Weights of a small GPT-style language model, trained from scratch on English Wikipedia: 6839 steps.
Each number is 500 + 50 x the weight over its row's rms, rounded and kept within 0 to 999. Layers, rows and columns count from 0. Numbers have three digits each. The size before them is the row's rms in percent of the matrix's.

# layer 4 attention output (transposed), 448x448, rms 0.0364, rows 204-255, columns 128-191
111:508554437546560542476514433490473597461498516515478525409596555464471407439568508487471516447509518516562578476511507465614545481503530515565503499481499529476501518447497526459512467490521486
127:450539440493562411653465499487452537409437514457518591470614549475527498451551506565417467491472530477494463477489515581466495470450546580507475550463507529514495495518505514548449434532515552
125:550512580492481501532516547499525473537475478480581502578394479534546533559442547537597500513458499468523502489466565492526542546535529507526494424508464413529549435475526478501566566498521422
113:409468424485533470513527400512464513419429554475504482536533525403389441575519559536490501506527515468533586523512470509581454540474434540519488528486518466528477486460505436479425534538491577
131:524514375529402451510475416569469534509436519428591470362480584480467446454447408463362568522456493429466605480454404486495483421493489551521511394518508508608582498499411517536519492479482529
122:476377524488515549544460639528480417546535477576410470554450543530594508558510541472554505524536493565511474464385545546482578446478474501510507552551454527443542618413511517554512521481455494
124:510431393483510568427548476543463497569542511473504447479406506416532539511487460560474504534493481525466503471408517446571536470595512505573559426514469468487402524488512558490491519460413401
125:478471450559466549502415565584463462517535514566446492576431581472510472575424439474507535508431498552478521486388456421472502491508506526571546525564475449432494547413550518475580578429426528
137:570461448527532480547506537532482463474548566520565499574530580481425484489523457476490556552519488462507474414438633580504507473506535574427477575534486519538471538502566522556450508455536474
115:419513526467524629437509492424395494433516456523483482524553593504585489593561551455457476430490499515461536458569486488510396544468440415580464508483523522546523480461427592483535639492507532
134:450513495507483559481461623446447525459584526605432453550451519568587549441481438398521508449511508470464440478448537522452495537493458462507483547472484521471457517620526530509621518546510550
117:579551468532419509614503556548547383576517531489487487517459454582450550518373462485516518513485538525387421488462461501379468443491520516578468476464372504584491531455515385520517444499481433
122:395502553560519510491475472438536531541456463556509522475581515483530573539501470492460558460517480517482586471540484507575466527493560467574513504510491525462533453412430556570483542493513504
134:553522536518435465461537547514488439546532503396437462435540588510553613625466538520488468604483441514429496462423419604514465467500636504523570481433582516499475504461521532519494428462498603
128:470523509493483562480483488453498474495570485446432432465595504498457475541488608504513566426526451499440521436507364517500443512446539497620466392484533508547526408410494548500565467519506479
121:534498433476567403517561475509457602489396499454486526450452551533510415453573519468514570504527542515520548542436600568561517360478493441484420530551363424480467598431412462525540515543520473
104:509574466506482463562498474435387585522471575548507477458527462456466451418458528508474497461454586487480488564556495429459470476472461506478514482503439382540534460440391438528500554488537555
112:475546410592493529485552455486476513473484526540630489545446555519491460577471441483556502571501480437536497539462456507564528539544539596395501482515566503443495488531508482530451501526518436
131:466520475513464574528490486523569508526550518480602453505493527416437471489412520462523480544482521519490491469478526480439517470529514588480513472482519475491568489486492417473410560484484428
116:491527512496475522459513477493466512539529474571564472502610533532475496499537486417455454454486579529475481545558518471388504501573532472454495527592509518562454484492414499563386548511497552
111:500521506499450522483437506531649513409412520572592547575514462441415505484517488531424521433460605410500499481463623538560482444477560533526442447532361475529472398511561454563449570483528444
131:500525496571429538529479516512436430536541578531494469581533576490497552514462489492450421524569544519490401596482403455524507509388532562531527423493539501451424630422622429599451456636432485
111:484534562485478465533533552418477517569561471534451487447576465565580503513490494558553413542553535537513438482522459529409471549498526545482532523460476525543528491556440481534433473497524579
125:396491528523491546455492560458422551542439488585537503560573503403570453511567484388425516491541536504569519491513548491495539487522518547402505519546497517429500519429491532519481529483494465
132:507565615460514541473523492482448502451573520537553479466532504444489464395525511467443403369450532482490404514493538507473432521435453449500457456554618468482505430577565539442566547539466426
131:414479466495532518423428505542544451560599491477511503529565505436496569478463426496478471518489504477535478568526495492504457514527403488485543504538547532454425565557521513540568511517470551
118:542491570513506480480471579473389459562480522511552477487386454533495490487469440477513416531563532533529478562541451393433547518552444549420587541465548494508461567512491465447472455486489554
125:454414529480455499518510489442466382517504586481493516573458540459613538489531505522455408517444480515569405516483495484473466450490531445489534480436526430454417594529549455519474454550496443
121:449410495421536456566514470530448394509450599494469392635450432518581393445427521562501522533529557492533411538548445532432529536527411437515495538536388535545553481547433401539572331565521527
111:460437561482522393605468548486498484402459474525480499618596488470497467461536599544449553498547510424548483491545566576458509468429456440422464560504539480443585432368395502584496439579470506
133:437465482413480424479514501500571484423494548530526448531519417424490499519457488490559567510545434459444493379507538611523519470549506559454410527493472531621503432611490531532451451543547428
126:535489540566527376438492443440569537464419414407499525422507456558479450530534411506440536473469478483539575539419534472497490467512454402477484446542376374386523421560418527461610559441488433
111:454553557456487496500495616460492488524545523465380518505501483382464555478445513461528483452518457493428479465470512551488529487424467526572528486439436461508538557483458447485506451590440520
122:493442477548524547593488429470419488573514515493475475531572571544552436475594581582520453530482518536602496504519292556430493567496495550511469574475503511523537571438581504547471413511545586
135:518509512534567554478486539439520542493512358559413536542578422523455513612492544483623574446556486519469514394585499483534499513526509455624432497497492487532408503451467498496474623506494468
111:511462573520474474540528431585559528489473461418615504425495395373486581506477483512462453506528500562548513539460563583509524467610598569363512498579545567509531442541525491522380467413502410
122:518491559563513496482446596476497493466553450439423544480403350532586583524460478499524529480471565528504511447497514499460569524525470464569496456562407469515591493474493541437555530407524425
118:496456509544519559443464526574540478501575416534521537582636525458428514452581487473542516411517582503537494477526561530470456430445468429550505562543557488482530496495492484550473559516450548
117:507373545464504494434557513468488362515554429489525425480582516482537492512556483436483565451477474457475507454481564557488469490435473431484497503551493503504571468500485584512516561501508483
118:468467518531596556517554561535465520530541481534501518460456456513521452490475504498557473418588509534580526467601582461470556597609418488494467531485524541514583501496445406431427571425567565
131:428442462523549486438388445497449550454533532474479458499517531369543467550532477507502536527459484512444557463526421592598504447459407513481554509457513496491459494535503599462659498491557561
128:415506559432461525481513519606563519500582561515478514528491456473525562453485520522526398604507555568487461618450444490359527557596480496450532596532477554508493447484469503465454389435528523
127:398530483524568529520491476556478605524490562479637575450524502415510514417582509423475438449408431495582577520515553568602567514532529569382489525456552506456465550504543530535446536504540561
127:387531514585560534464551481490434488537481439429585476369503393499659557495516449418475441484527470585486608459580490545456503539571539567521454472376533556505442507573480535442530527538537549
130:439475501448558534491555483499459462485518423528533436468533463451586452487535451502528475458548527494594539477474646429478501564545483387501530491552443544458574411635487549471444550467479530
124:538464484550529464510572475489456517494456512474462443562500456519490435454487492497546459577552528544612508478546511515449525547533510527433472557453579476493493539499501472523436453511482454
127:458449599549574482563505545529466444483492432522602534458487439551587465416553521478520449403487509453523531483501531521461569495460490419484493518473469540539516464516477464439554510513577485
119:563553486489469534514503438522540380548478483525526518487436471514474575549530569548447507458378514453514452599495541414548482485532541496466537390461443569457497518434556495534528496477535441
126:544419480481505519470508431525506437489579463471474445432518560452461506586438486536588555496496421557460493485467411444490493451580466406540493531547476470617519534507473561508514610494478567
118:516596580478476385554494597451456503400464505458555537481460466438545599491453578485481496470415467464385515415554473534431440527408547530552463461420419490642485454461542446446566512556498465
122:485467557539542561512525581593485448514565437590518483479512434494545426484518601478528503395485478478523503525570539466480509513565453374514456491488514544514549464432426478405547514506565501
137:500489504473457501544512617495467449549540531526514425474475433516605535572431520564503500567569527556460490487514521467482537545580443552503528364428488601520496622507590384453429312523486503
# layer 4 attention value, 448x448, rms 0.0362, rows 205-255, columns 128-191
129:560504339453564482456473433551470420488505583513468525489579537534538493478503501493463503398562411453405551540428537439524577574500660441548481491479435525474464524469579514546467564477513459
138:492478654460500496466481549434547566502531514493536433530596423512457584537525462539496439478452567497497496528480606581602520452463473473503494472510615524501608488536493447482442446516420557
129:422536422546475494458507519498523487546499500562530458537500440450490533527529496594517501532449475562425509543442461481481530511493528469526521520443589545611514505463465471466556567386554509
134:648534544550486516560487434558551483526495464503450449482454455493499531441486485487479440556474494473508545479485421555395493606496492376509517528446375563454449500481520553466500448566465426
129:511529457561439521472467529460528516532521628479542514454442480499547482522606513443477468450490411588381445444567553528519534464545507556602512540541530478434423506560498601505542536446509461
130:551542466489562503501496450546452475503474542457538465491601419453509500511538405473491480528384635420427521457465528607468537503494503456536506560546476523481510532485424425474509537583579464
127:523500483475599557578437457387502548494474498497501481480362485453523486522623483443466419398495476534578499477610464462404548531512562490514507406564511534520526556532481489502506571523538488
149:540498498440649515486562597551539516517498500547462571486524573568527518547548457534528482429486505509429422473548481485416440598536606507514449562515568394440499511527526443485428556594596465
126:523514422508533612414505537487482473531543569479678463621450490385488550487558421539510465512482578585521469518473518547495463422512425466474482478582571566511519508488500583445462561536464508
134:544455541470537456567510574595450502507535504542543461485538524495492458534401406410407552535590448547555466522499488497411467591465500560457505494548496550412491494540416587495460521549571447
126:486499492549490408542441480406518468515474458442423521489376527543519584511496566477482550516433501500380568530474527443453536506581549505541560537520396456517460518480569469491514405528498509
128:508460497472518484498537383475495490487509555528604547526494507475498598456450465439465455458535580513408577497480588519584492441427450531484522485462465511451544493506598555523489481453495423
143:502482574486547419555383409432432489494487550512459535521520511556518549508513516542533509526519403493525532466537483377474481491433517494525493543420410525494552510440518539513461519374464511
134:501510532477361465395464483553436518478516463534613532512436497471481595496355468415465547570438492425562575471471591522528464482447565498482524511538466436605497473518443478515481546562378480
126:451518394533497496499491443447490540479510505474592525526548570501464315436523540412511556535475630540410403487476544498511588471401501547488494568482488528490507460518516447495435458491529474
113:556522543447507469461546506449433516483548446586527451484511556447535470467501534436513507478462545491452571515461484597473550418563478539435536485493456468560518456491448424413482552539503412
123:554489496498494347573508535401434507521524631519580488443546456524505476546483427566475543486434524512533450550503431513500450563520504461524517508376580530509533520468386409578473446601507559
139:592478602521577529457551424474461525457366470487476567447471468514558508530631451553526458477448457462531439506578546554545451483548535430583502412559468467428478541493531443434556456617432474
126:529516537500507442532482486571475489512437476524453422545571518505539479566475589492517571436516551532504454575504496456442384500609506461497552440526408462538454439466464449541434475475497569
124:424538506491523500440540608566620470497529495464432534519463489518486599603552505568426471424480511424497475579514578537451524494516560464516481429527445468463486550478434448492471463567471504
133:538525545536485500577447457509460438506521517525520473502447518482527633557485500401452491556416439518451523585462473516445519527487554543511526581444409515506486477441407419464453472528603511
120:544491492492468445368524472546482487513481543566501460522549553500538443508539550543566537499515469446449481506445572506607483416476596516501504510490462471481439461549417449567442553450439502
131:472489508507487551500582467571515540481489464502604534458470414444509456454564504493504491513534569452563471557496510443525455510503539424500453547490442443548444489545410487528498613433460488
140:529481526467623558458456539510448434534568460577449492446472535539534449568548506440501564515485521570443455493447424544484454527529518547441431467527505539459548498437534491514523520511548544
133:543515507481516429561501491460491461545510548491485486538627515539490536562498460440454497444569431488421520504496475457443379568494469566507499564524590512490491512473511507556544437519556500
126:565500522525467536541489614488499532523499509590508438409475490502554469468537501543530568537487464581495451537504495477458529524593498528477459551471507429486489451556372509482486494489534531
133:426497515528481545544562375421454487517458483490544494486540436455494457481524505478530500539442450486514566465515570459583446511522488502582483576543490442417520480474505522435575571579477497
130:385507512518421550475539461537483559478526409472569470457520518495473519477371627490458559620485439474499506526508500479508568463597471537506498537487502466463501465556606496463481529505435490
121:496507423496556488399529551544462502464576577472588487447522536463485483473505450470465498478494476502480520469483612509618551521541550502516459591517461528426486458439538495457500543551436446
144:473478567454534445488641491508520549506426392542415549500576473511475478498411496514504515520567505412537495486485497545423439539443486457534517488469631497539414563536491432603590498543520474
133:379467427470485452441539421356607515507489481445451477571458511553459445506521507459576488459539622492520476473553541515596591442451535446460461502463517459536602448529572505573528501494536531
119:512495492485506535474551406415479487486492383556467526492465524497527548478490492413413491589549367473489564459482582499466512481380480548536500473538472491494423516603544498402598474545467456
128:489509519472413553469545522631471496513478492423534395508517468429479508455465533466457447441500370442560565486446567515578496486578538503507540513508474505528500471595518604504503615459474498
140:436527430504455553502484566538495502479439494475518498627523542509509580489525475563433469532507554445479551527473615443536458499441532494491516477504426527596446491449509433552471477504448643
129:550513607567487491522469483564563486456541460468428615453652495633491513536477425563508464436564544476514450519508437543503501506604592428508492513499498490556495506564471540574516551415543446
129:481451572520429538515465474594504499464528395427417464491521408466505597569418526469426430542552420507469483532510514515561603473534518453501538393497454513547560516621508597438521566437521453
120:533499414551552470488561547570527490538554423494556466451561469493517472529508453490486550440488436539483455485498449464491492572446513499514449528635523499552442515520465541493509550453523491
127:387526513509533511461536556534565513530548415479527502496562471577476463496495554484545469534505456539479500450537480517500412473467477521533474573510560424527456497632553552460492580528546565
126:572440528509545603559537489467491511519517450582470525484487518495563482518530484522542543525558588558489414549541517487520433580550393515573507327510520524451523544560542425445531518487497508
137:371496497431548586493529559488507521471461445514478500572488515507468458456493504459489476556546416491505559447517470474383521546538419507486488560445497575536510483487489577425553527458581426
129:520511580489411434472426460537454493491512486400486555448511469468495436540457513550535535453522409509532449514460511502514502450661444518511532467535513470559541520551420583502576516421479473
131:470514401455478507502507608563443454538505565506496498492628472516529526517458463484481586369564482534510478477484564411498348586463543515525507428417545463455583495464428489519485473496490465
136:458443483570512515572521457492425501479468498460514434509494460488523557388478442515375604483494528530574446528487508450523487575459493417505500441497486489523510503512526544533449470571447514
135:500479463533578551461518509598441484538499448580571517507544512515508456601485566482600556477509664498533457492518456587531359445554479450557468400508471531471531502478419427525430583510534428
126:540492517593422538463424494515406548498515530522559506462498533443504494444484447585531501622374528492540444506481464461573569529576473463457452547436482488556513477520446478506533536506516523
129:434525498622501494534545566566538477493541513478546494465497468539488406443483564539434631430468529570354501584488567531575490522583538536521481515438462569439428444540515508504457545560478459
125:477494562459511456561548512501568476479507510381463535502491457519445522525567569484513440499511536479596540505499505563421496442573511514529568406627474499514587534494542521463546485531458541
129:502523487504465543474466525448522504536449518453552475562562545480479483506405510482551445498579471526546539455570502551411463399449500509529556550545556550622510464560467525555530546465532481
128:484537561536486440409506534526493477451536453565495493540508447429520543547491541538417533542481399512428555559439561520502481522463543455470518465523513583504500506406486463471534504538414486
128:428479503529507514561513532522474516496544457440564510424504487539494440462513541492508581535554516529564490526520560487514423533529463523530518415481467505511590510474556504454502522554398560
136:543534592540412568491499476454527503448525555539505532519442481553529615489572559490520513551512466454469479503483544554510482489551460444557518462453581543456445516455477393531549472606483477
# layer 4 attention query, 448x448, rms 0.0459, rows 256-311, columns 128-191
100:427468580572401570637498470556566449446513494521530545561522443559577468452465603640518505510460512469499532465540452445470479483447459414489586433376473499559428477469469511599486495514510558
097:513493463564525528525485491572481493508476571516474588414469476580481493451475393513475496366544594537508556431498577441631499424500518543569470527457510471452539517447522561391457565480521521
153:531529477532526483475505548489450536547503506429488431570533454467432474507576552409521500518434469501507446603524610438467473490516579519459473566472427528493582578553510478454448540521420531
096:533565532510495444580576562472541534512542507452434422521594483499534510518579588476570457531476465522578414568438483583461527527525524482421497561535443539481509486518443476556519452427511550
089:488477437631509625482484585521502478596427593478552500481550487454507492524519553513437481613421508408522563575485536506473460572471454505466482505449498490506473531515469504512434406440493477
119:538547484519527518600560564408486574522485518496440424596595444511445448495549571523577418540471447503604467651512495512470549526481536487391473562491503557500580546524430469535453480411503517
074:530422520530594523538515586441516543473432587582516444433544531443518470452547515524490474604484523382485477563550526506470556559456471444455528461521486518522490558474491440535481424420549479
113:537559485531521553564534550450440536527446540531421429606594431497434442516586562532534404540452455525576508590509508479468542506469541483388514549480522536480593598499414451498450498413472469
128:522604475490553503536571548431459573547464558506413415603543448508414446531544511484534435502499460563547436595491530484494538510468561551364444548560522494481557632509430449507418517474468456
067:557479468389498411477506439511500521507516467477528475567552502452515529464467476525547597476507509592480415469439593386605464364556527516467468473557508419512456506442574421538531572632457534
079:525555551368488479528494416496540462563599531480595437494441485441500400525492510515469499485517476570467531568419426563447521523457577470429447520465455543466531468544537515571604485494468442
079:460478474519447495434581501559475507533474434475467525594528533389455522519437523418450535571399554455507459482465420542420509568537515505511437519519503511591391484535560530504536456545485579
076:484577510576450519486534411439543480515601440520484460570413473557454451606521489468499527508476377554606573521472438584375497580396553532554496541462555493526571533536460504493612556448428477
079:451546512444527466463491398488478498513466441429469517548482507485562484506500457490399536497480529470519577500464515540444462595508552416487491559526432557469464472446551383485408525441461513
085:424486535542531453538468589459492501493453509526491481495553463555559464422498470549430508373547596532468626439418559439507506493526451484455422487496405547557541482488546514408472472500482567
081:470490534488566459544513471592499472509438431456406541541540539529519451509495497403492485462409618475504586521460522598416528587511563466556499523499499506529418512486451488466485528426538607
074:534449514428525546524523470454580444547537575465451468494397532492545482547467428561468549500616407557435460508506462550590406390522502503421533442549464495446492468438597439547493446443560437
081:567497526520552427446440454545404445572510582459454471421525499521591520543574493513534568489474490514533543428526507527488482460511565452570455466565464562470548465483584386472445532500435485
075:483450553437547501570518511478412455432471547536506462486506536521450484473510436456498410545528565465491461480511434524585600422499484444498575384447455553483532447492540518469524503497606479
078:543428493504575502465605546498505506439550418447511449498579585489490406492424507531457483541497416531537509509522560507474489452512457504514452457504427505529404540500542435492587444389458531
082:515481540438544487533478418572452396480428492424549524471604503498500518376535512497625527449486495537597462494479528481519433449526527462437459417526395467492571477423538537492515464572610536
077:552520511498476435498438557562460484442435582455556549377563499533568535375558616491505454474472598479519513500516571473463530525586526465433435505538470541510589496499567553487461506567494572
085:442477522477539510546552548565509505476402500500474466497521505444508452524491459477436477410518513456403570513555529461513511540455542548530582525474517518583468513561427552439468530438543635
077:542527418451491483403575509516505544548434462418537512497472524464427493561414555500466524536539464496568503488449455459466448601556516559406460508609477435554489530558585534467594469446476511
082:475566536512476565499555412418491417418494523487458448510448463531419468560574505519475402470559458548603572541535433559495520466484477524531492476507497553551519552486568520385513548556564431
077:469556552386479589447537453391524482428569486594468405617482471505451460531488436499480466518539473529544505458552499480434431472427442550506519505456487456491522568446561452528534541484498464
078:450522523447487580516459397422458451526435540459472473551523547457565455438512457509532501540494492517540513478477501516631422492585530434451488485447432465501537494448582465529488445565551491
080:540620463508417539483377449478486522586478508465501502413388493567512485522499536452455497474518506550468483490464492594528480540492510514501499579491441519343547450541476565537398447529478425
082:488557450499491455559449449514423482506441583388497558429453579604491543463503484459482497516557558526471462531489470529544546543563569432489478496520391596443595449475512542406434458483567530
078:393606521473492462475543462515461452454473352528528534497447523603386540452568553561509403448590478588445444494530496502496509467525520607529487449530457577470542502573421543431458535468552443
083:598480557384562417502517505486490490449494491574531452503506519516474545458540512510599488451538527590484461505531514436551553434547502508459484460588545422443457521413487443504522544556550424
086:458561468515506472503467548563440478464488426483460485344491500569465540498539554496508489465447588580457515438513524502425485507570473479562523387555487517490528431541422540478443459585583505
074:465574545516546537509463428570446454406442510561453496513467552559453483482519554488456352431444583442529522477543450554486558453489499451591535514482519626487460456550452538422439545492518497
082:430570554561507477488549442561557482524500386492473513480500512434484508476417519509444440494463520571536591467482412489403467502536521505480489469507606458482449491554493532502537493544479452
086:407496484492547424523460473473502561543457431523465486519483519497559484511559424581396488416498519544443596463489507465523488570515547473572519516541521515496454458497367360438464518437415467
085:524502619489417558573446551565443439490457550415461468430527527503529527566421442450549534510551513547461438479555621495507416413542512414424565450492509547481625405553525550504497468495438404
081:539556512589453512506508471516514500486606454476555561465427491532435516586471549545557588551463372536454455541460502603500478499473539554442471494488418496453425493515501474524541502415501479
089:471515523470641441477443478520473546457489490525549558484507551451430523489511516553432449399528458430456449446540464493552523438454471571516540538519493546442458525458398457512439519457491563
079:454540430568473581485524493521545538575453439487457533493528473512534443498466490520434490540512484533543540515477515498435479621470616544530490570494490483552453512537478480502503421391469593
077:522447520450507410550473546473564571454610485557553437407493443477576454528552487610538503480469444518449501466528600446484552488446474469531494514455546522511477462543508389559517562540388479
076:613511593544491452469514498481523572478489484432448404532484513552457435545477571411471539446426481563560539470451533586546530557472490532483505523575655428492441542531490542505537503486436467
086:491497488526441555472538372474436460496487565494457536474463554440499470513533558561534501558492436497502468572474491536591500479498565501477479479527525545483427515497672481541521480549592503
080:631505498525540581592453507426552497402562608483515418440541524656533422432456475478499542538520524528603469489542577476460464443523541372528522450495475497463485482463522466551530439421492560
076:555519441470549486471451551433510582467571436499543541523413417507465565550511562553541508473488445459496478441548520497503475474460386511454525571509567512446613503488393490495501576472427426
086:528471402458454477466479341521488527510522442576558549563524463463575472423496454563531588472530479482485446478504529388513432492470575533509479544532428432472464486412579428509432545513440514
087:445481532458549427557443606480501533451383486454472464496585446419576487536538513558469422404559578501419560532492575435570484396604436469414568440537501574515504451525428500468478501560566423
078:518498484502457604577497454454535468506452514531527458561484482487435458589443387525510537564601455528422454560535442481572431500561491550541578487478453425532484482476505504489569465571515423
087:556478517418527594535496624491471491516504533439580477517549491536454464479502536454640438579498477478503419516584514459473511418483454480513514530471491510514581525605402534538549440464516553
082:673504535486455458537466386577435479474479521447593511408552571477459504449500609512552491498466437498561414532512523526482530493484605462519436475566465566467509468568600511486514495523432523
085:516404473559593513456534652434515486513556619561457439484457514531466534434577497502532437441534451497478540497545443505535538389484428471525482472557619548551566486559451560446570499528545479
086:550488495593546498556427431502589541467492553513546454479492457430518417552467532492491530514460536442544518550458576579410502588429501527544538553502525485525516509457478538535564492483472543
079:584497430479524521549445640464564510565580596492560590485527394455503559405526526478592484525479502448546507546618491423447553484511531445464425582512520510518638486407499523531472431567495613
082:479447569475557515469511541470390497518474610487429499509560562431514508493532474464462509475533505453465535464495553597572539473474479494540478454488498617503489535527590486478465481479493555
081:533517451585581460475455561523530593500516506511589451411527535493507480487507510565437459493482464476432452513460475521506553497512463539529505487490576498461402480589359548552543492496520484
076:535505531568524480407532413527547546556465502471456400481456547467485460538408462476387619379505553584472529486430522574460385543512509570566521446597604393491364494528540530495502501543464488
077:551520405512532533507494511424498469441572548563559570458474456572457564422507540575601446523598463489538437499569459412560533363479453501481453484516417537450548526426551460499473526499538443
# layer 4 attention key, 448x448, rms 0.0438, rows 256-310, columns 128-191
108:547469489464499562481428542472548508480518580514527473460491474466442531502494450468513575517429426500532448496516464410483584539522463536397525501607419460532510509463527470533504388541448433
094:502576531470527544477548449496439454538479498467535504484509443582467483526487504465476559509511488597484415501497511533504510475512492542446502522496458475521528537465370436485516596494517534
104:508441501553500590528479487513592531449524528542438512422430511451483554539476439498395584485523497524467536449478414607558516538514399545448591470556525476474480453539476491496489499466553391
089:511600485516491493492499492480473557606537479470435421549482486501440452545510565433479482514423476550500444550438565515477465502469513545389454577454489534432481560564463477509461550533440440
112:563534535518496522470435530498498563560540489467488428477463512447436550521461549464413578547464523596459513512433510455521500507559451554436538430529496454483442502554443486543570466517461389
045:504537455512482560419493491566489513554535461515468446496492479516513502565493507465453510588440534534523473500401527525565439581480555587452442464490506499512483586512458511540481602581445446
120:537575492535452490498476517484457588543601537409456454567502451528446536525469563516390548542508511583434535552411551538514474551504567513447482453497496445432475590545483503525496508516446477
039:483484469516490580466456479550514450533476396516506485457468541545602474554470514507462478502472543469548487423467465523571444600488513566540489447512524487522523544481450505522477607549473467
039:475422515499488621462475455591567424512501429557581541435465571480558541497488487525473482493492564433533509440486428500579464581525484557551487423481525480507500481452422520507487547541516471
163:462395517489515589491466440519568383404397471557574595451503565497554549518515465523561459501528509399553510437613430421493489503516431433609546478478515514541501385469543543515519451493549553
085:521399515485483481475506442465468597510506531493421491534460480452518510491511428485522516494412422476501555484576412523496507444477438530498431549553519510516503436493698488484468430596492601
079:519496421515549461484484488455496537477449471591577469487459498488481423463596498528513540500495524498560487481472442447459573545478474549589504616475430465566506536548451577484491431452487511
078:449463479505548476559436431460418517505522424476555508485512498578444447548508371506595491414493514540496456491575513456475513468473511496503473501552490520535543525464504393509479571437561515
080:502452497505491337515554522542511556543561570529451505458414552472577480470632482495498509480522470469476548501531469609442464620492427513451491488544521502482484533516569479495446515437500625
088:532455622511455444475525550589513501502482473569460477481541530501529442563489375553515478525529531525550507517491477481494467516470405503453522505461585523449473554464587420487479572609513449
083:494536493557532426457527605461553475530608542563488457450436524480632568444570489534401524523540536500505529461532433524457413434461437521408512553547507468443499469561592508496546475466509543
076:477457493406481566436494466573438482534500525377453482449528557410371579486448527463495511515475516490530524455596494540619504526505495479505443525505505489443510448478570568541509404524550499
084:485530445552460498538551551515496570455388514517453571513479473486596491494583570474539518459513485515475492498520597618517491506504468448386585491497546505477518473507537483477486568532522529
074:453554456460452532489531453512527609532501432511379441546474465507483527535439566557447478546461489502434492513431495520481525457474488504449456572448570516449525506576522526473471513552523417
078:507412522474514519472435623463456536427402473450504492485517490516468506628565510514527467533565519495488490555522502481471526550462484459564498465441414483519472557529614519569436511408524566
080:415502565495513494410478570505463485455454586484442518405477572512518602550456441468424537604475570483488484420515513415494486531537431466382508487492457512433496478467517554490494425598471502
079:509547530588488441499570595510580542472423546575447518579530532513578484491519502480475479500471490499549473543444512581480451482430464509441547483483444557504414495565502529467493573585435538
088:463490505520521481523535498483539465469610565593464510438525506465595510461472507536466525462478472474554527444553511546397344440465473505505454540575577473577512526522594425509623497503452461
080:517484566508534439418506575488437585543454543484523512461475508449534462509545423493500480508527528490555513537566420544535503508515526529441436474532356509547453473505467520514448560494435556
081:434487588471542422516481529451527500527499441467425543431589516459493470557485370481529487497466546478446454448576589540545549507501560496394390459522437563482551538492518315499428581462553513
077:537513534428459470433423519461508513533479482457424505464573435595542436579492450514554540497527514461474480439528464531562559505456474503544468451552438532529526570443477413483484490464502521
081:496539552488543498511522495508484491570531469463370493399449510511407534519469487551508563566497495534526542432459479442489560610495464450562504533479406571497532508472496582485479408596453410
085:516585484502516557589542513619482497400530542454539549513507542492409517310460438468512426402539479518508447530477437550413470394519470476500503501493559547478502543500537551464494603474559457
084:475546544497512462548572565591483572515491539555465486428541553449493556433529489483472449479556462557499443548451511567412396486498473466452472548473527525458497515538589557504446609531497479
076:487509527436441492497488597527533548501465434541470593485557509493567533496529416472459424532536538516451416456572510577504478449483515550392459479457509460432460554460408421493477577468528499
088:455476480504443523494474510500565534452532491467489560530452496484511588494521557491419490572498532466404513511556563626575494571533533461483516490490460479361507470453427501467381512540535590
088:510594513532499545450515572421553551451492564523478549513533554571657478411494482498346479514538505476500494426498529623531473464422475568414607557426598377439454566567459510495546534524559537
074:475563483508519371546514529494578580458485464623445542431467464489527468502493506502487521473465448501399472461466573479433472450426453523479429540499597541494534559507498453487503563508501537
084:543510520526494504445470467468499498594415476572501505531497485504462477459445473498458531517520499487502500508510524456595541503463572558427470521479536466524474433514379565523511473451488474
091:495514521556461480554535485528453532531584546523533533470399503466597439535539522525447515598548475493420578507511547549499459595547496452514520477497620408420527503468524408505480527490493558
088:490530420485516443542518512442511587442389384478455468566522488441506440518515554481522466401388495598486500504529486442553509456403416495498579568541512499567465486495493504551541484456475527
078:503458445469528503502442491552491483456437531374582514483516532532540552451533527449502452479503518546545466508565457484598545517606499497494507445505556454479470547500472565560585441457581566
085:444502539449488489461471445503493511522542496471602496536464490511518481489465532547511523492539492450443521523471511438503504455574498460543415473469561500514538543432391518521596539486521550
084:500476465452512523469544600576424435436507540479547513448552495416485574419503457475457520593523532503557481464511454523553485523600497522457519457508395483569507489516563462517454515505565426
082:526477386552436559535493417397476438420442528508508528649474472537535469452529565472519505518454475457429544547459553578455531575447525494543525512444524446518471520488544427495468499551556583
084:480553448591537442488530452533487542483528453520573542542480490467343594499456556458574505435454535466517512591462522622584491528528477449399465493566511534450467523449463462472478612549556564
087:487480544476522520490495524630521481555436515412497557402490540427446533500464452475388478561537507508551506482511487590603531519583515469376422489456437601423434425511527543502414429563544468
077:502527478494526475473471535500493485395459464461454495457524490519475617553557541489547487513445426531481467542474592481489526494375451481570571420453557472538485550561617593556549510519530566
078:506515517495452435511497394498469536527531535505575491577451485557596434531495441498561477464483484472428524555511478537516493537518559542553498446534534459516507478426385478442483533513475596
085:505490467469465554482430495608481372463423554508546578428506505524501506516554355523597427528554528465540486504592400450411483528569436448524531484446504511422553501478489494520436444457501544
086:505517615546490493547551473496533521493634523561443490498527533491639481495447447565419517468437436524442560493483565588488469562479522495526525490445596496458522482496490459513514405544427430
081:496481430440584499527500487530479457496514478423453450390590455447403504514435493465572504439469483563527502446537517410542531485537539502567482535514509465557621564452513491506510438540505433
089:497531414414531497525527553353397521446490508481404463558393451433516576496469502492562567535469498495414544440521560513471476451433553527606511560504418482578573496416510554472533512494427436
084:436473466576554436551470507485462593399332534502524588501450510467541529549538537434499483505416445530496464548549515504431512466496469431403505493498451511523467436521532558519493554507495611
087:480438540509467493510480460510441575588502427541532500512461502488462473668438471505427473521500509523432457525523581434530429422415536544456463498498577498443455391476494404449480605551468453
088:507546506543544498554464495437517450398592531462543497519599493621554527542444478520560532381447444542510475495450532406438494398495540443564482410541454538591513571526582444563570488535472535
084:519443466479472592514509443462447425475491536534533472528497566450534520496569532468472506539515501440494505458502542485485488466420535473566539526487454538526495344523494457463455537541486464
078:482495517586505389526554459535542644501512500511450517473490459453470477530479596529458589443489486508526512503433535578512459544520407467439536470548493568588501510475536469461487532560463393
082:564513512549506532487505502499481528503545541562564526499554439572548561544457523510478495515443377508493495544446501396463512424501502556591473427488588417587468542518539538535592493586453489
079:520533498539523445443485544540528477506487503520582589453528494466416540536482480500478464399532516534564465511588460462568464440527497518379480491571556409456476524504501493548537523564539581